{"n_layer": 10, "d_model": 64, "n_head": 2, "n_kv_head": 2, "head_dim": 32, "d_mlp": 192, "vocab_size": 2048, "activation": "swiglu", "norm": "rmsnorm", "norm_place": "pre", "norm_eps": 1e-06, "positions": "rope", "rope_base": 1020.0, "rope_fraction": 0.5, "qk_norm": true, "attn_scale": 0.238, "bias": "none", "tie_embeddings": "early", "parallel_block": false, "extras": ["local attention windows", "shifted keys", "gated attention", "value embeddings", "a smear gate", "an embedding shortcut", "learned residual scales", "capped logits"], "init": "normal", "init_std_qkv": 0.143, "init_std_o": 0.0, "init_std_up": 0.143, "init_std_down": 0.0, "optimizer": "adam_atan2", "lr": 0.00285, "lr_mult_up": 1.2, "beta1": 0.9, "beta2": 0.99, "lr_head": 0.0149, "warmup_steps": 261, "schedule": "wsd", "decay_fraction": 0.342, "decay_shape": "linear", "final_lr_fraction": 0.0, "batch_tokens": [8192, 16384, 32768], "seq_len": 1024, "doc_mask": true, "train_tokens": 86940000, "steps": 5400, "dataset": "wikipedia_en"}
Each number is 128 + 24 x the weight over its row's rms, rounded and kept within 0 to 255. Layers, rows and columns count from 0. Numbers have three digits each. The size before them is the row's rms in percent of the matrix's.

# layer 3 attention value, 64x64, rms 0.173, rows 43-63, columns 0-63
105:135150098142172127119123124108128126131146148090128115140151069077101117059111107110116118127125149121129110117087137119106133133158129102137142132126162152142121113161097135202132153116099118
099:125105127131187061127131135148114093114129135159122092110117123129119131126175115129122113175146129139115170086135130131140164115119118141201168114139114092121125126111117120094146155115111150
117:091130136146155133120145134124131153104122194124109083151119119096122141138132103122104139133131202095117163145120099088156170111112107109114126119117106129145127114141099130104174119158159157
119:138163114150101120185135135102149153135165123161134165128123155133167115189105128135132073131147100095135118087130099124162118105094120112102121111124110132148092176128132130115127106122124099
086:132104163111134105130140111106137070135109143140139065170115165112124172118146070104094106159100148118108121123165135178132125143108097143119143161114106125127141120115095139108154130131126145
095:125134098166155165112111123139115094124146110110122112143160086131115174138154111156157124155118125107155137115152120120120161138138118148126116180154157139113074116168145114145059131140096117
111:101147142124105123111145142094153076143153100136139128148141150136123119163118148147113121147139110155094171164164147118183149082168150094160140157123148111145122080124144130110126156137143097
128:135125097099154121064123128138131111123103145158127129118154071175117145130151085135112146168113158167130142132150139109149154107156147112146144159138168106118120115127126118128067153149109152
087:111152105141130167146147179157112106146119087164154142103139128168124161114150088114116149133109119196146118114132142107164096104150143154090131131120156123129096150124163127152117106154109119
101:153140135115134099059146138118145160148114143107126125146094125091113164134113080114097098121152138146073182132115079130123126114107146119143135141142140159119145119134138108135171138113077128
111:141124126121116128107123113144123158138135140138147092127056083114133204160172132108131118136130186135155130167146123139130119104128144099137146121081120101128100128143101126120116159140163143
112:112110106114120140096128162112103100122151147156106106122122117134088169132166110126113158160108108138100167120122115112153129127156138156173152184152130118127152090144103135151162179123094105
104:116131126147163124094137112147128157152146149118132105159123046095104125133130100099127141138151148144094127123112154097127184109107127108107155106147130100125109116123101124057147134122154144
095:126135153136126121146129143108118119144108177148163115117140079128129139104159096090131132178162149118159126142104160123100135125134146091131190168108121113124196124100110132109131157103120138
125:139120129146094151157128124126129157124143099061129134129111127089132067157110154168145117120142078120145099127152125152119114168113108126086101084143107142128140152143152130166131133132120083
089:130144083155138162121126147150134113125136062138119126129090123149107123157122107130120112119151076115177152112126082114139122144113121127125117141112169135126046111132142123122111079113106128
102:149144133164133187151134149155123158157130066125137136146173139132121138133130137126150166147149106129144126129115090139123115162108141109107130109147090179113106100126189122147142173120114111
106:129102143120141101106137145151132156113119155104138136100116190093149137090129143123095087054130115129149165139152115121109123123122116161132130125113068087112132121101116133084127147121148106
103:132125118141090117160127124161141138123130098090133139130072177105147085128124160117118115139140105095089060145147119137162097088116113113123122114138173117114102162131163129113144144124153116
085:112062102108108129123116071137099114137110145154111090118128128153105165152146166101159175098119155146118161129174136135158139144144135112132124138101116107087145087131107132132153134145103132
123:107125148141129110135135137125127137148164151078143133165175139083143121145170112117144113151151165147109069120154129104134178119118121141133146113154096103113125119136123123101090160128190122
# layer 3 attention output (transposed), 64x64, rms 0.175, rows 43-63, columns 0-63
100:144127092119110131105126126121134110132121117139136116131122170165077177166131078132130175109149079133149131144149138162129150188103136158112108157138166116138147136112171108102138125099131133
104:071141146066107151118175100111157143124129146116152115147136112158100133110149136149107143128067131129094141110138120133073135149139101100097105139113096116124127107125165100145160130142132147
115:134091129105106113071140112090108114131108094125180133113173133115150129107154056135130093107089106131111148107139155149114120152154150118133138117093144125111108140115119079130115141112137098
106:155077127162147123071117138139131117125093151080110146152176150117130082129105137123147121127148131119116123135101163106124088100130145107160112151132130142113128105141101124147108102164192121
094:113134124114085144103135189115093143076144128114151131113145140123105123118178113122124153113130113149110157117130114107115116134166149133116111073093109111158128135108154092105162174122082132
100:153191090121127172138151095137145129171127128151140152126067096150072136092115131111111127112124141155144133137117132146118155145160174164128150124147116116140112131111154097135142147104129156
118:111083133150134128101113105135116122127136183136122122096132095126146112114164128110167132118112103131122083111115109121078123154116137115160101110139116181105078180118098116136096121134154167
120:110146116141097156165185088136160085150156127131133115125093128140127148100129116126153134109094138114100159123124099126079146182128137105095102120116118157155090145110132127134120135070122134
085:177123144109088178114131101171132106125094123099118128123112102110151122144102172139169115092106140103148124152142103115087141114117118137115108106138099127118116131121110199129101127093145099
100:119114147144116142115141168123122097108132111111143082129160181134134117088146085119139166121127092117130118123130158117114116186114078097124107094064130114118133153122126078128138133138146137
100:103133114106123148121138132126131087103119100168146154111147123154145111108116108159119121106070101098106130116139149077132192139148101190090128125127135119159110139134112115110132135115076124
104:063147149094116130168128128136149128156123129115133141102120106131104125080152157134132126133118099149151125127177124160080159158115138121099108067133129111120109179113153104115120130116128167
107:107124086106138154110147058107117103104112120145167108115125140144150170119134115166084141124092115120133153123118128143120156173150132148156110147101115124138117127146169074174103133121120125
098:076115120064108180103137155122110094126147116160103107132120163151118154169128129174150163113077113144125122136144118124150130134134130108091091102129108130150096122136131133134087103110112139
114:140139100121152126125054148118119156130138122125103135157129153118125135114108159108104139149167138129153104147106146119169128081123112184178173166141149121095137102135128136108162117135144157
086:164177108122133137105146112183133108156114144095106156135119115109164123111123154123175133103102160122125103099129178137109113114105131159157132133161126102118160133139140108139166161179136101
100:142175120127142176106106122157086114136130129136112114135096135125108127132091140144113136128147128190158102135136148136125143081152099148156178140136091099090172131113144149141110076136114126
106:107104151116118109125123121124075147100103091130148113145108074146144111157134142138135117190084171099109124141143133120156114118116085149121149097088166114133136136149121109115157152174126133
103:145128137141144117116084142120172163127133141142119122148162116123147107117104166134129128138176143139140133128079173121121138132119096178196099157113128113126154110129100172133152120180137133
090:086182157118142096206156130122104155139148113146160169110085104146135138088105133137100131124117134119144115122134109138111155123144147153108159098142108128148154165148158129134122132116091136
128:115121108126140156078093067098108152114115130155157103116118110148078125108105160144092146153116105141128162166107148131136137151159139107169142157108125156155103113093133102146117125120123159
# layer 3 MLP gate, 192x64, rms 0.233, rows 0-57, columns 0-63
096:138092144127110090159120115114171110128097137142141085107123119099168107082117125118160160113160105155161097111108119150143107131102116107133151118112089117125140113149140091102119084105176153
094:126110131098131143120130111111092146158126144112134131107183156163127114164155144118161132140134125144128101171104153092169137135110126092124148130121166166125212125118131105106144143157141148
107:151129167142085139140101113074176131119152112099158143078111098127114109117127115112104137138145183113131142171155125160126118134140097143116127132160106148135130118147085099102172128110097131
096:137116113126125177131048168128145094171136108162123125137122183111109106123151155114160143128149130125158126155144113135155110158120102111172141129135122151133153116148115155104180124118116117
092:076114142102073162135129147131128103088167118108085112086117132140104143127134094131104146117066127121122100103154139152133160136122111127121123157166129124104121132157162128152079127116122154
089:120098119112130126165106121166156152129105131140104116137125136106082131121159144158094118100195078115114123094119114129168119150081118116129107150174091150142140091126100152151113114124123137
093:153091124103130160133129160152166155142145129154120141112143187155138122149139131125152181144117174153160158094166113097138119130137147104122157127155148130120171096098127106158116114156118101
094:111141120130131129136114135132148161151130141146153122113142089095105133118156078158144114106102138118156138084120163102126112152157117148123137127112174081108118074126159129177108136190150130
101:141135136119091116105129129111156165143156118103088144093112159095136088138114114113148078137149104124133140116151109081124121141140146109085153149099113134167140109147150107128176189131145111
105:138078125142131128171123133138120137128133144112111107120174124100103148145153125118165168114122171114108132157091113087114110162132102114128113085141140143148128129148138101130188081154088159
097:131076104111135145138124168112143099111127157140101173189159135154108150094141098145131132152164095154116104169167098110123126119122098147113124184147145124121159127132133138128102125131155147
111:158152149118158072112108117136146137169150150141087098141144170111109129131090134134097165131137130079122113136139169146122114134094107162118129136126155136137173123122102103127120117134086071
105:091099153117117134141144094124120108122116132124061115118125116161127116105128123142118118097141120120173169184149161160140093182138122108143157137123115116175123136124167108130135151174123106
107:130107131120132137126133131109184113148133110125125151114112131143149104119083101132089150132163070147133168106119128128169145116111108137077159142111122079146159075131086122109102137112156130
103:137088115110127152125093133159124106163172114149156129120144139178119135127114106141121139155144109110185111114141118138162109090124121125172159163176122107167170135119135121165093105125116145
101:157152147120165107104105137134115108154159114149116092075172102081136126101131145118094129143104127088141156149136104107154132116193122155130153132133099131146148118132109119119167097124099097
086:124110153158148154097113112137083131097152115116184097148127116158147114146122119127127097129142108131164130162124114085137128121078086161183138121102124133115126088124098159111109088131140105
099:128123095114123125137128129091152135150101111117129136130132125129132120128098145106145091097109164081122092131141128130109135135161093134115172184152068123103179114162158088128098116135111093
113:160095136108119131112103130133125176137143122088119128105125101148129128135089159113122145076140136156143093135142076130118145166098150161100136145124155079121160160128070105122123114162130117
098:149138128087128128162115137147107136120156156163134126100098149144101116138128160122138129113152082113130134125166134144153066116102170128130171126133123130136179114133098105133084175135099168
098:119142147137143153131081150192121130089143119164150131120159141140116142131105174138127140102121149119114153124125134102164118108149104163131151197128158155175114142127122086110117104148147108
092:099112135164154115137104151113168109123110135112123102114157110139090112135086099119137112114132139148105089113167095086149130110129093184109171147116102147124112120161129109089117116096165115
099:130130132123116145162112077131122145148111117102130096103074115094118132081116128172154173093092156119121139124145116123146087155108122171146113108129161138141119152127157117133141090121131074
105:113133099134154140105066132126140157146123148150094104150138160126116081120134133090146166145147135100124119098087105162147132149118162164093183176137148149139122102138135116102129154125119118
107:147163152108129112112096122147171149134154137093089124159103160144121143101132163145098121173169159116147150132150108124099106118115129079080158137156124107168144120133127114141122092143128093
096:103139105118127132152147097107130138125156150145126149090117116150100140105131127115143126146115110163184109131130065110138171135093134128110147146135136141128180100135048103107123113158117110
107:135117119112116091149120114126133076144114178113140118073143136129121135113177125131151138088124098134123092123114103118131131118138122164134128070120162124190145116161139082141141082122138120
100:162131128148108139143119128067165178182149150137147156126099140132148132092124144154098121184188141134131124134132117161157115116102104137139120138125126132135176113168128123136123126165147115
100:121122151145096123103106114150138118153108089177144118133107101166109126099068098087125144145143141153147170129086117122152080172128137142137117157121110155166144125137103099160123111125130114
105:156088136126148136114101146121111111144098156167077075112138148111100116125090124163143105121112131135109140151112113163135121150132144120125090129069159077133138120157120118151143150127181134
104:144133178116108115115106133110126104183157122153155113127119089088125110131146124181131128177119146151166155174124121149127041146153130120137114121127113100130132113136118107111123120132141133
093:125141161120124136112080062093117105107114120127135102140153131085103105136146141156120144130104166135136120134096113123131112127123111161134149133158150100132176083129112146184169109087115127
098:104121115107141133148136157150121144136124113136145142144153058090128125117094138060124124100086087102099110171072138111140109121117120122136122124111160089139143126136113105131162166118122120
097:118151122107140105118163148105124147156132155124155122087147095109125126146115113102118166117167116137139085153115113128079099111110106150134141117093112133136091165113153087143119130195135084
106:119127155137110177167082092140131125132153129141132131146101147165073110130135105111110173137130067158104133149126091137098096131112115128115131111129162099106109128164089130148164122139109114
091:164120085095122157146094130119156179104155106094136094129114128098115151104117115112133129123096114101115160142173154114121102129146151130109150131159184105102136145148098128118173117166144133
095:068102106100146177114119150147117127183108115145118123107106159121126124130061159134120094094123113116109104141139117150115134127112135151119151166152134163166128070126123120146117121119140101
100:134148122139154109120084104085148140101088137219129131109121106136114148099139107130146126148165153115171117113109107101146098139164137129160156099110162120126100138131144101127108131129113152
096:113124142103127119143119125160130098131117143127096086127074136147120121079121095154155144157109123194128124138089088121119130092173113146137124130155147153133127090094108117168149167143118138
098:158142132131103085130075132133161154150164136133101096118113105123150094139124132113141105111108087125112103130109140100161097099121118159119159092100156152160142152113139094170152160099158125
098:134136167115099136110133124112138143133096142159133136119132121179103142086102085139118133123144136169110093142134143180121153126127084128107129070113178099112102110144120096127162144170133111
103:134146151103158147082115131130114137109142119106154099132119120092131100116108121103150136145126091118139127087101124123148095120100112114094154165140125131152134096127129066184178167143112162
107:148086118110142134131123143097149158126130162155099146133087132188122103086140154069144105108136074087134113116118140140155125142157107142115144112124112125125088142114182116138128144115122102
102:147095126090135095133133124112113122141121117125087114103118166135116142084079178141124079149139133148128129106141122139078125131111131139115136139147120135147141106165153080182119129131192129
097:120100114095075126091107093134163146108142108133119152093139160162121161101141131095104129143181110160123142149091156093112148124134104158099127129127163103128130138146133114131173160144090128
104:115150143143143102155108121126122122102151131114068103122160175112100157140164117140118128137169136118135115175164150165141121143129133154082149155157099124097115127101169097113092111140140096
095:136088122121108125125109121134123145130124122117117123038111107157103124109155110160083141135132103099121157135085145119105148141122103150119124120112148132189124119157135104128141196105146127
096:117099111115163151113133105114143125143157102160146146109085126094152128123082134120173118121109119186134100114129140098085123119146095114125151138108157140112134152141126116187155076124142099
096:130135145098146107113124168158139108137127135140127136124149110092098132113106123177127143126188142106117126080160105077154128123097119125127141168152123115139104124122087088139095096110072126
100:118163120125094090128096111147172151139143104145109111106173127132099125091144114137134119158135157130115139132158074152125131161148148161091120135166182107135084139138118110143103130123119082
090:118127105115122116145122091103153157153166126096085114135121150124112119133174128158095114143096160168096094159101126104181087134113143093109131127126140127152126109085150120090135132122148090
096:174133155114130130164126199140121150135119137137103108126104146114104100112159147132147119137123123160150150126113121159169156127163125135123122146131119105149186174173153123139126130082094096
097:141123110127135152129099135111131165128110114153097110095138144057119113181160168082145099153121113110146142118097172150143114136119154159123138127115101128135152145125096117178095147138151144
101:150121135123106131139110180113127130133152138113123114117155165109120104077146125161151164149121132120149118139149132111138131148139098175110121164096192138131135156103133120156088081166158095
104:116140137098139147193104118130143092163145129132112129113108138150125132168150137111122171191073114112125096129125140095082082127112116136116137133121146116109091152153129113153102121160152134
101:140095160122099091124111137181174124143129151103116133074093152135133139121104178152126118137121095090107110170135121098154151143111122151138100186119120108137131120142094111106134112151122110
101:127153156099101143133115117117185140133182134133138133127110113113096118092154135112117161137133088137197147098101124124150154125163136142122158136162114090154159133115156115147126088094146131
096:174143141108118149138102084109142110103138147117107116125144138148095122139108177167117130123128141102118120154185125124089123128124075154127162150133169142111128127172131119129144118130182079
# layer 3 MLP up, 192x64, rms 0.234, rows 0-56, columns 0-63
096:102131112132155105135128122136143133143152189137122151126131123098113073093093112077145180115115134102157138124116125119129134131138133126155167110145141125140138155129194137164104140187136115
084:113120115098072146081147100112129189140099109111097149148114142161121109110160092179137116120132080121130118116144129154107152097110129140127115117151114141154133140128155126120147149068114145
103:121149082138150107132143145123134176134148141131096138096139161146129161111111129109133157105167102110198137143103113119150145125156129137147127098082093140142179116096150135130078144137132117
092:150145135146125106110150084128113152110133109089149160156149101151136107137089139126081178135148113122113121147090155117138110088100100110123125161123156113193132135113088122119104148132137164
091:130123089118178140128136160145135131137107087160146126101097156139096142075164124146118133108078140124123103135177082125114148146132096151104099135125142141094116096102148107083145121109119117
090:112140128121071147100123155137140125097132152194124127131143108111151129116105126157155147145143115169152144185133086120122156107151129141094127127159133133147147153091139160116143118079147168
099:125112148149152118093125171183139120121136129139179139162142112133124097093136141080127144140132103146126132122140110106164131099121119156161134139174119116160135087095145124145095078107167148
100:144156147116071133184147168122120156136114127094130141152166116096144090081125122082105120145126124166099121119144117140162087094124151111118152114161167141114115125127142119131165099128131132
101:130127157121140166120126106176117151132152109087071100130110103117127131099118153150162120118126176163159105135133113168123146130126131126114130086112156163134179148121155124182122092130135133
100:127079123132135117092125109143112107116164124128095131125124139158119100111126104172121116129144128147134165139112186121084104102089144100106149135101102131175188096103113125135129175147136128
097:136106139133153131100141139118165156115096168137145152160132118152072112163101141138158120115122163133179140157121143159141132152138109106162141104137077160146136147103124147090163162110102137
102:094146061112117131152142106160138114113116104091125131117135168111110138140132101135144148131145144085094106141150101107106123133089102108124162100120092172149119159163067116134139148129140131
106:123180160114130124133128092133119175123091115105109118126117129135133110086129118161127097154151177092108144080097114117166124112153117085131119101151126130110085145095126127156146144089154149
104:108096136131138138106129140097126133164131139082114115084091142147065147137150099102140160166159124115126145115129166133099147095148161123162122102131164135131143080145118136116152156138102089
095:129109117110112219142109097057110129141167124157149112153098159116137154136137130121160089121142145139115129096108142151139116127130145139154175147152121122125134112097120134147125163130122154
099:176105136115158130152151106098152112118163117132119147108128153148128142077117152115115129126150082142105121143151067128120156109164063135122138156118110107096147094127101166131117126114157116
089:139112110117143153104096169118136154147091189138128098135147115082132106103095125139124109131166127158096096119130136114127111101140151145161149133097115098187169141107118128148121155162103140
100:144143147120099107138128152086133094091139119094128155105140131118133121118167146129111176112161129105161129099102094099125132115120129096136117204120111159103125154109100129143144161072126135
110:147116147129112128109122119106116117068131114132120123120151123155087156097135105139118182120107149161089143115114099130141087101162118098172118149161150100101090114133074111143143107102144112
095:136166128095140117116112125164141144171135136135115178121142114113117082106187124138134172146146113135135109139099165139170106141113128124128118133137111154118128098096090122143181072133156132
092:125145118130085136175125113140159140099144153130159165137086107170106064125118130130150127131107120095131113116109136121109123103151139143126164153156153152115087111145165127136078122084101136
092:166129088119115158155132110101122151115109147124124156143134101137156174104104122140169134147120114114147106097116138152107088127108167144144139175088172110139132135122088153153122143103140184
097:128125168132073124153149125123113142129152157149101106142109119139118131142103104147131113118184130152106185150092090136127131170061128126124165145135096129091144120170108123125122138113148112
105:115142093108141131103109141095115071101165133119143119104094133175122101130135125126134147120102132081148116101173117132140107091107108127130077129107178119119108110146092118149130110074146122
111:119165131149138078122100099128150123115119130076099138125124131114124090100117101123135144171100146187110133103152133112119147093098108134128148168178145150105162125126136115142137185123144110
098:134090073136135155118157144125122142166144129116131154102112169143075113146128137114111137122109143131147123134115117084136104125186150096068125153169116099145143091136134166144110115137111111
110:155112140123125120124100122144180155103159125147140125147120050139161137129141135111175119127148117131120108139133142135101174112138135169144108117072081108124137129149097114148096113148167148
095:118124129123110134112131163170129150137129147106118130169123149087121143142098149168161108168173128104153113096158124134159121143119112185164115162141128152107082154097142123161131106137099152
102:118127111136101169121124107143157129163107100114153080156162121149077104182124138162118100111125164145108108169124112150147102131166139146111097125114101132094135106098141109135144091153150117
109:126109187149114090122145144128133131137122135149114100110090127106137129072116139116163139088096138131099173124079071148177127129165109145126141131141165107148116106130113116140144154117138152
097:130087108121137131167134100131110127167151126095151140137108092078199101110092156153154159094113146117177157126120133136102105131119118141154095138153113127114132113143110084116127124116151133
085:136106129123115129118145111146125092157123101131074138139133129154081104116139124103131154130106171070077065110120098140137117146150115102110127125121122177128112161117091134125141162162143126
094:119150134150129127115130118155101111112137139140133101126109148115131108121078165106092116117117119097112123172136127132135152110149103123089097156125159144141061080181138099148171118104089132
096:116130163104129158152124145138132135115093108135178130120125122127153137139143128126172152100124112143093109069111173097169148133142119146140128146135141116131126111094147085115097050116138151
106:123131113107114139146149142125144127126121113132156172083140106164139130125122166099150109090072148112105136073171102136105126128177121098141143147128092086132122159143143130115098115129099087
103:102155156125121093116129095139098119174154152153108100156151118131138063124113147083138153136160107167115112120122111100155126124078135137127126160103152140154120131107121124171078145117117143
096:145175125115092104145145103106133155105107127113160116131112082146121115127195143094118137125083113170134151112112141103108144136139123156112106135104110076131130185152091140149131152118140118
100:106196145143104146133139129121117161106129119153106108136144140133112116180147120117153114115151110143108090121135167141116175151101150093116110150087129144125142104141165105133164117149064131
098:140078142151116117157127147143150100102124102138096127106140113124142070103095124146165146143083135128098151143077133180099137118123145118109128156113144118153158152162116138115173153127138161
103:115115151146114112129117125126122102077118120084144147133120085166145125164157157106152145107137104117151129137110179138144151093164126150149114084101132116169188157131119118129139166124098137
097:124131133108119143143150141148123161093180206130131119150123140135134125147126109126123103119135119072110166096130120102155115155167175156114117134139111156141131181110099116122134117142084145
106:101130118133121147119114122142139179145124127095119117148097132114153174100119092129155132101152097188138155158096106139143135136089154120152119089154094101161085150147137097110094117117143121
105:155128155155112115186128190158106129102104171157112119112114120097130128139142123164112110139129143139106123126080117141151120152126159134123133157130132097130170093103163107117177115153156153
106:130095184123121111147142137113151126131130185105106144115099148134140147149143162110108118138097142067145144156113152130134137155106122183149132143148077127124108168105121125105113087114106099
098:115132092139156136135132097137128126131112104124140143119145093077147107099095099099159133132129146140138132093144101123110129099153108145141102117175126184113168122090098119093121151159186105
091:122108109107104139152146182139133137172094185155112121166106118128118109094116087131125138125127137136124131123137138089090134098134169167113098109109099132153148143124114151106188153117128157
100:092166153138149120121137108126132138098127152126140122072140145108132150149161118111074117151094105196172111110124127163090129120148093122151149151150150128117143082128126126136104110094136142
099:109135156130118086111153149094158106166155123101122141079095112115138156129118081167166131114168093112126137126128125091117110124095146137111134165191119128129129143155141114143095116127140163
097:167147134121134118161114121133127139154114151138118172078145141111093090176151156112115167158086119097144128133134076099125123137122113120119115184126125142137105129122151152166104117082139105
104:154112124133110128086085100143138150143177120134120146118133080103114102138085126145141106146100112116097091100096101122079128115095142152123138122130140097127149114165122139088096114136118186
092:062155131125112164121116111147142064114136111146135133104178166139162128137100116123106095121132166109108090128121114115131099120131149152122171135121173165162130127131096146135157150131123116
104:134117142139135149114151164121126125132167142152132135130141113154085077133122066081106074155120127115128130163102143120114107131080111102121094147150157139174154134138079138135102134135138130
093:127131116142134093120127131126133126122133116078113165121104083112143131133127181129144133087147104129123125150097110095135086065150144066137121130105172103143140154107149124144139150105137173
100:101113164148108141194132178155113151134112134124097103069150110128097097143128148084135125146140154139155153172131132153152131153109117134160116097153103146112132140123124126093152110131130161
111:126142121110151127085129117138126120056117139150102130162150166139100125103114088123139123130138159100112128115155151083140112112132162132115161117123128081156144128077136138153182140089147130
098:106134101147112125170104104119139113136123144140149151150136117102114088150121148146162112126179110191162123128121136156130154156128116154109155128073102117119178087155151146155117136133122092
100:125135102119110160088129114109145148104169153143122158124082154147141110173094134126100076108121156132104087141159167123105162132127128086119090143105126093121111087113121147122133098124105115
# layer 3 MLP down (transposed), 192x64, rms 0.189, rows 0-56, columns 0-63
095:116171104148187148173121156135113128125136129087167120153147172158130099124088142135129111082137125083138128174136123117113143109150160111101127105113137113119163110131140127154120150148089156
089:130115113144201146134127155167146109146091162140161129099156152150166157142161081134142113133089138092117176087139110130153099111122135132150139156120152129129113112123149135119116103132165125
099:129135177096126115109109124119161127126115096120181100118129147125162128113090115145153117154131126121080124080133063086131133134127152139132156151153115140095112087121107110103156099135156107
093:098084135113083141133107099119124140131110127147142132073136157114121153080156087140116110178098133104143135126114139153141157156138146130167164116121096164100126101130181116120137162142126131
090:128133141134084116116170130106093135146135154134133153144096135103137140134116067133121166142138070160107122102095123174101144133143157091119133097101109113089157152140126100165123136107100145
091:136118117128123119133101100152128120147138118100135134137128111147136145142084173110142102125107165115140078157149138129113110088151135088125148173124160161111141201159109118108148147127127071
100:117109100138143139140150140155124134135119124110105148135152157185134132111151154118115141147102114148152098125113111112193097133143127116154145116105087135165170103184116145106105163146076139
096:146112128099094133164164148108136133163150129166147158183163114132146153110148114125129133117116114144135123094123151124100091121150102108118141116157107173144138105155164133127076173171135108
096:159142137113134126087049177142120122118132133114105081131141148100121104153091142110110113110113099124146155160174146138174120113112128118151149093126134101102135096108123090114158133136121118
101:127121108120166126158148110114158138119128124105137137115162131104129101127145138114096158149122130120136170100143172159131164110112119094096142150109128141149126181115180106149129090176068125
101:137144185146137149133172107112130141084086129106121131094151098123173134125149097135126089140111107101161149140085096109132111148126116147127182125120149128144153107131140143125140069158150123
105:136115089124099151123122115124136114106137133130144109095107103153089103136113075150086128150132154104160147127145121107124122147086159068164133108111129134158128089158110083130115124149083103
109:112120080128118097165149141160139115140115078111126110137185150124111101135135136051110144130083155134165126184118137146118130147114130124145116130112133077143141130160130119150127135145101138
112:123097136141147106157129141106122125138074138164097137147133141104165133126105174140116113143138134137114118119146125172131120131122068148144101052135088129118151131133126087113086117085138128
095:139147111169126110174143151149127114134133089145113139091172168111139105097138111134139142134176142104150156139128156137174139083086130158109129087107117135117115107128131159123147095132172152
103:105109140154157158121120124162137176138154145163129105157171083136139124077106108112107153127124133126104159142097151111175102135132085130071114129102087111112133152133158140117130138111120143
086:147150123102141104130114067114120142098131091147158131125079139155116117150147122146088147112116116114107140099133128131146142133122150109080131105170151163085125131173115076106146139086135105
102:145065118145077150136166138152103131119144105159159156161129095122097153114098129121123137141178154156098136138119137133129111137114092131114140130082175120136119118152128132143120114159181102
109:128127119154133109171133103150137168134113104158147144117125136125127144115140101105139125166179120148115137148150171088086149120120118176108137123129113142203124147163162088134118138142096115
091:106146136117141107123117103125122157116131103112152103121107075137137131115126089107130139176142138166171145124107106062110172146141133166122133166116148102140159116135147091124150130077155108
093:157091135156145142114092117152108136134131100123147106127149133148134132157119111125131113119121176142128146162126199104070131116119089133135134094103084187132139098159116121131111154127137160
088:132119145123134094106104106130136118147143087161139106116144124111161130138131138110152128114108141138094106116179050120157117118140089137117125101132097092152102144096135092120124087174142093
095:116142105094150170126161112151129109133112105126150169096141097147133086103092146145098114130109145134195147086163133108141096139129106081123147079125102113123136122109150155113123131132104111
106:082111144097141160118163117095173112135094130140169156147157115121140181123144123146162171143142124095146129106128152146142149106127102155127161115118116129126120133082150082148149157158129153
112:184115141125122147133098156115141089138162083114124120164095119114138124162138118139135091100161126140136147139127098111117099136125143140114146126064117105110105101092089193111144142148117130
102:152129089122162114126098128108138096118122095100147033148139105110159131119124134131147147103141150094132119143148139130110109099128127136140135109145093150120107134115155176061124134119146147
112:119113107149135145120143119103126143150137135097088163114121123062094132131098138113092129144107130115149151149154130097126102174110145099098108146159114139134117140199168133147161139117090113
096:110080125138114094130138088135137107095122113205138093143122149096101145144130094120141118163105114118130152097083146106095140131103109170142092120134144152116121126142124106132123157086099137
101:140107110152150180158123142096135100147145106106122150111083099123134118096159188164129107181147103119113092092143131150131114134120123115146089093115129108117121185123122130099125136125148119
103:119126105115148165113107113124160131081082147079143110137132123163129108122082115147092067121108140125156159148148123116170123129137151108133112111093103091140127165106122131129119105086107104
099:142147144129109132135102135139089098126141152146142111128123132100109162179109126124109109153109165133102130164166134076132115099119110193147144147130136129143089146125172138072102114138093135
088:140116115120149145153071127125068116151133113153133149147149141100118131091150142139128105134125108168131113135131158110150132107088126124126156092132072154090157119177097074128137139129112150
094:136113147131126096112148140106129112102109178114146081112097142156121100141125149170163156131153122152138155089140114123113131152144121152150178184169110074101143133103124112124143110151125134
095:133144060127078173161167116117135134103087148110147105158095111142120126158117135119103115144130119091142133133139125157149139167111115090172160131135141123117134140157149077138128119128094111
104:103184120147125174138110124128132135135123079140107119133081152118121120158120159134123130119106169130096096145119099174111091144091179111141093113106141137134155132159132147138120132157155171
093:121105121092094151110126115090157101132106145098144094166140099121085134142108142092120133120141128131176150141156090117089147147101135129135167124144106111050123117133115100140144144160115130
095:149101118104088159075094103121142132105158132128137095107106133119096096139146136163152128140113122102119089083155147113131093126154104128154096141164145159121110111101125135113152122171113176
103:101107145129165146128150113127148121088135106133173116122145127126115112114137192156147126139173123149117135124162128124122146111114128179135094152135081093151094159133107130144156106067155145
096:143105132117148131125137083115160129070104145124159123112104127180171078124133126136147110125128143158111162100070108125164135159141143090166114138153111091103134119121113147105107119106119138
104:138111105147148151163154159134119131132143112139132171111147127117175159150151124128126123132157170131065155142105182124162115106143134145136105112124116156102164117122140174109091132088139165
096:155119117106149115115104109133164178090129129118131139136120134133152138105129139114123145144172173161132135131134157114112154102165142201117124120103139135072144104145097103135184148125113104
106:152149132124112143118113083164079129131124085144145113095124118119102125122150078122152154183133081144121130127137143096114055104120145148141127145119135142142116132121169164161113140133125101
107:114154146145137133126091119095170120099144159121172154139158166138120138106103161077185107117188162117125163111121117148103112128124138150124155131134136131108097099097110125105100152139129127
105:118112171131117086126119116139127127093132163172103106133127125167168180103158133121147150134137123131136132144135172176109107114126095085082151137127134147157094132112108124151172139143160118
091:131167127121121118103088114131139121137131116123148109089054110130129116138129112137129136073100137150117116137157144124104100137141152065116132148138139155122130070124074091142110146152114154
089:104146134113160150110093120106132117128147127100102133134145157106147137143157134088137161113123177120144135126141132151182144145126129120099119106125143169062108092150156125157162148096132076
101:078111138139102126136120124164129135128141117095122104137151183131143115127107156157158128132131140146137119130139099095145141151125190108136117108123103130102119100156124129155086152165097052
096:134107107135160134177143132130143113118118133156158159160131116153153158093111168087127122129127100157133092189130130127121092082132134104136152095098101134145162107107133149162097108152135105
099:107151082129106144127078130154136121123138122097100098096175115148127146111144127145078143169145154135184172108180137132124106095116135121137170134139119123168104147148117126147156117134133130
101:103145121155094183133157078134155150105109139102150117133129120142144127127117159153124137103126111085131147120125098154124153156136115111095107165169092160149120132096113162087145150121094090
097:102123144130117093123153124107142136146147157122119116115112139097116121162144119106061151145118149113184123105103059121130112156120117145165127138114141144086149136134128092074129112153165124
102:110135106088115139093168103110146131144117136093147088135103122122097157095168138177135159109068123127106122095136132165106150122115123089126138119125092165133104110168125126095126112117152151
093:115131117101119147148155120141147147136126121121100093154144121123150133129122099106110100075116146118162135155139176155154094119104143074128138078109177156095157121112138118122153140071112144
102:118116158125126147163153140118162104123146110093133189089123160083145156096121113169150157145108123153176121121112135149114115096153156157153172159085123128121138117139137145126104107131144108
110:169175160126115093094111138122130158090119185133137101137066124111115136152126130120122162110115145140110141147145151147152154124148120125135182112119118140141075112131097097123129173129119105
101:129170104129108145124098168154148110151142082070122109151162155127135129111116111120122132125149145118127129115115114126149102121103128098112129110144133124105109179053170161147147135160152101
096:107142088151137101166149114136154153137164122122102210125156113154135130131120146132138135128144147138127125140102138195138125098173119130147131125119129114113101152096119120085109143108118184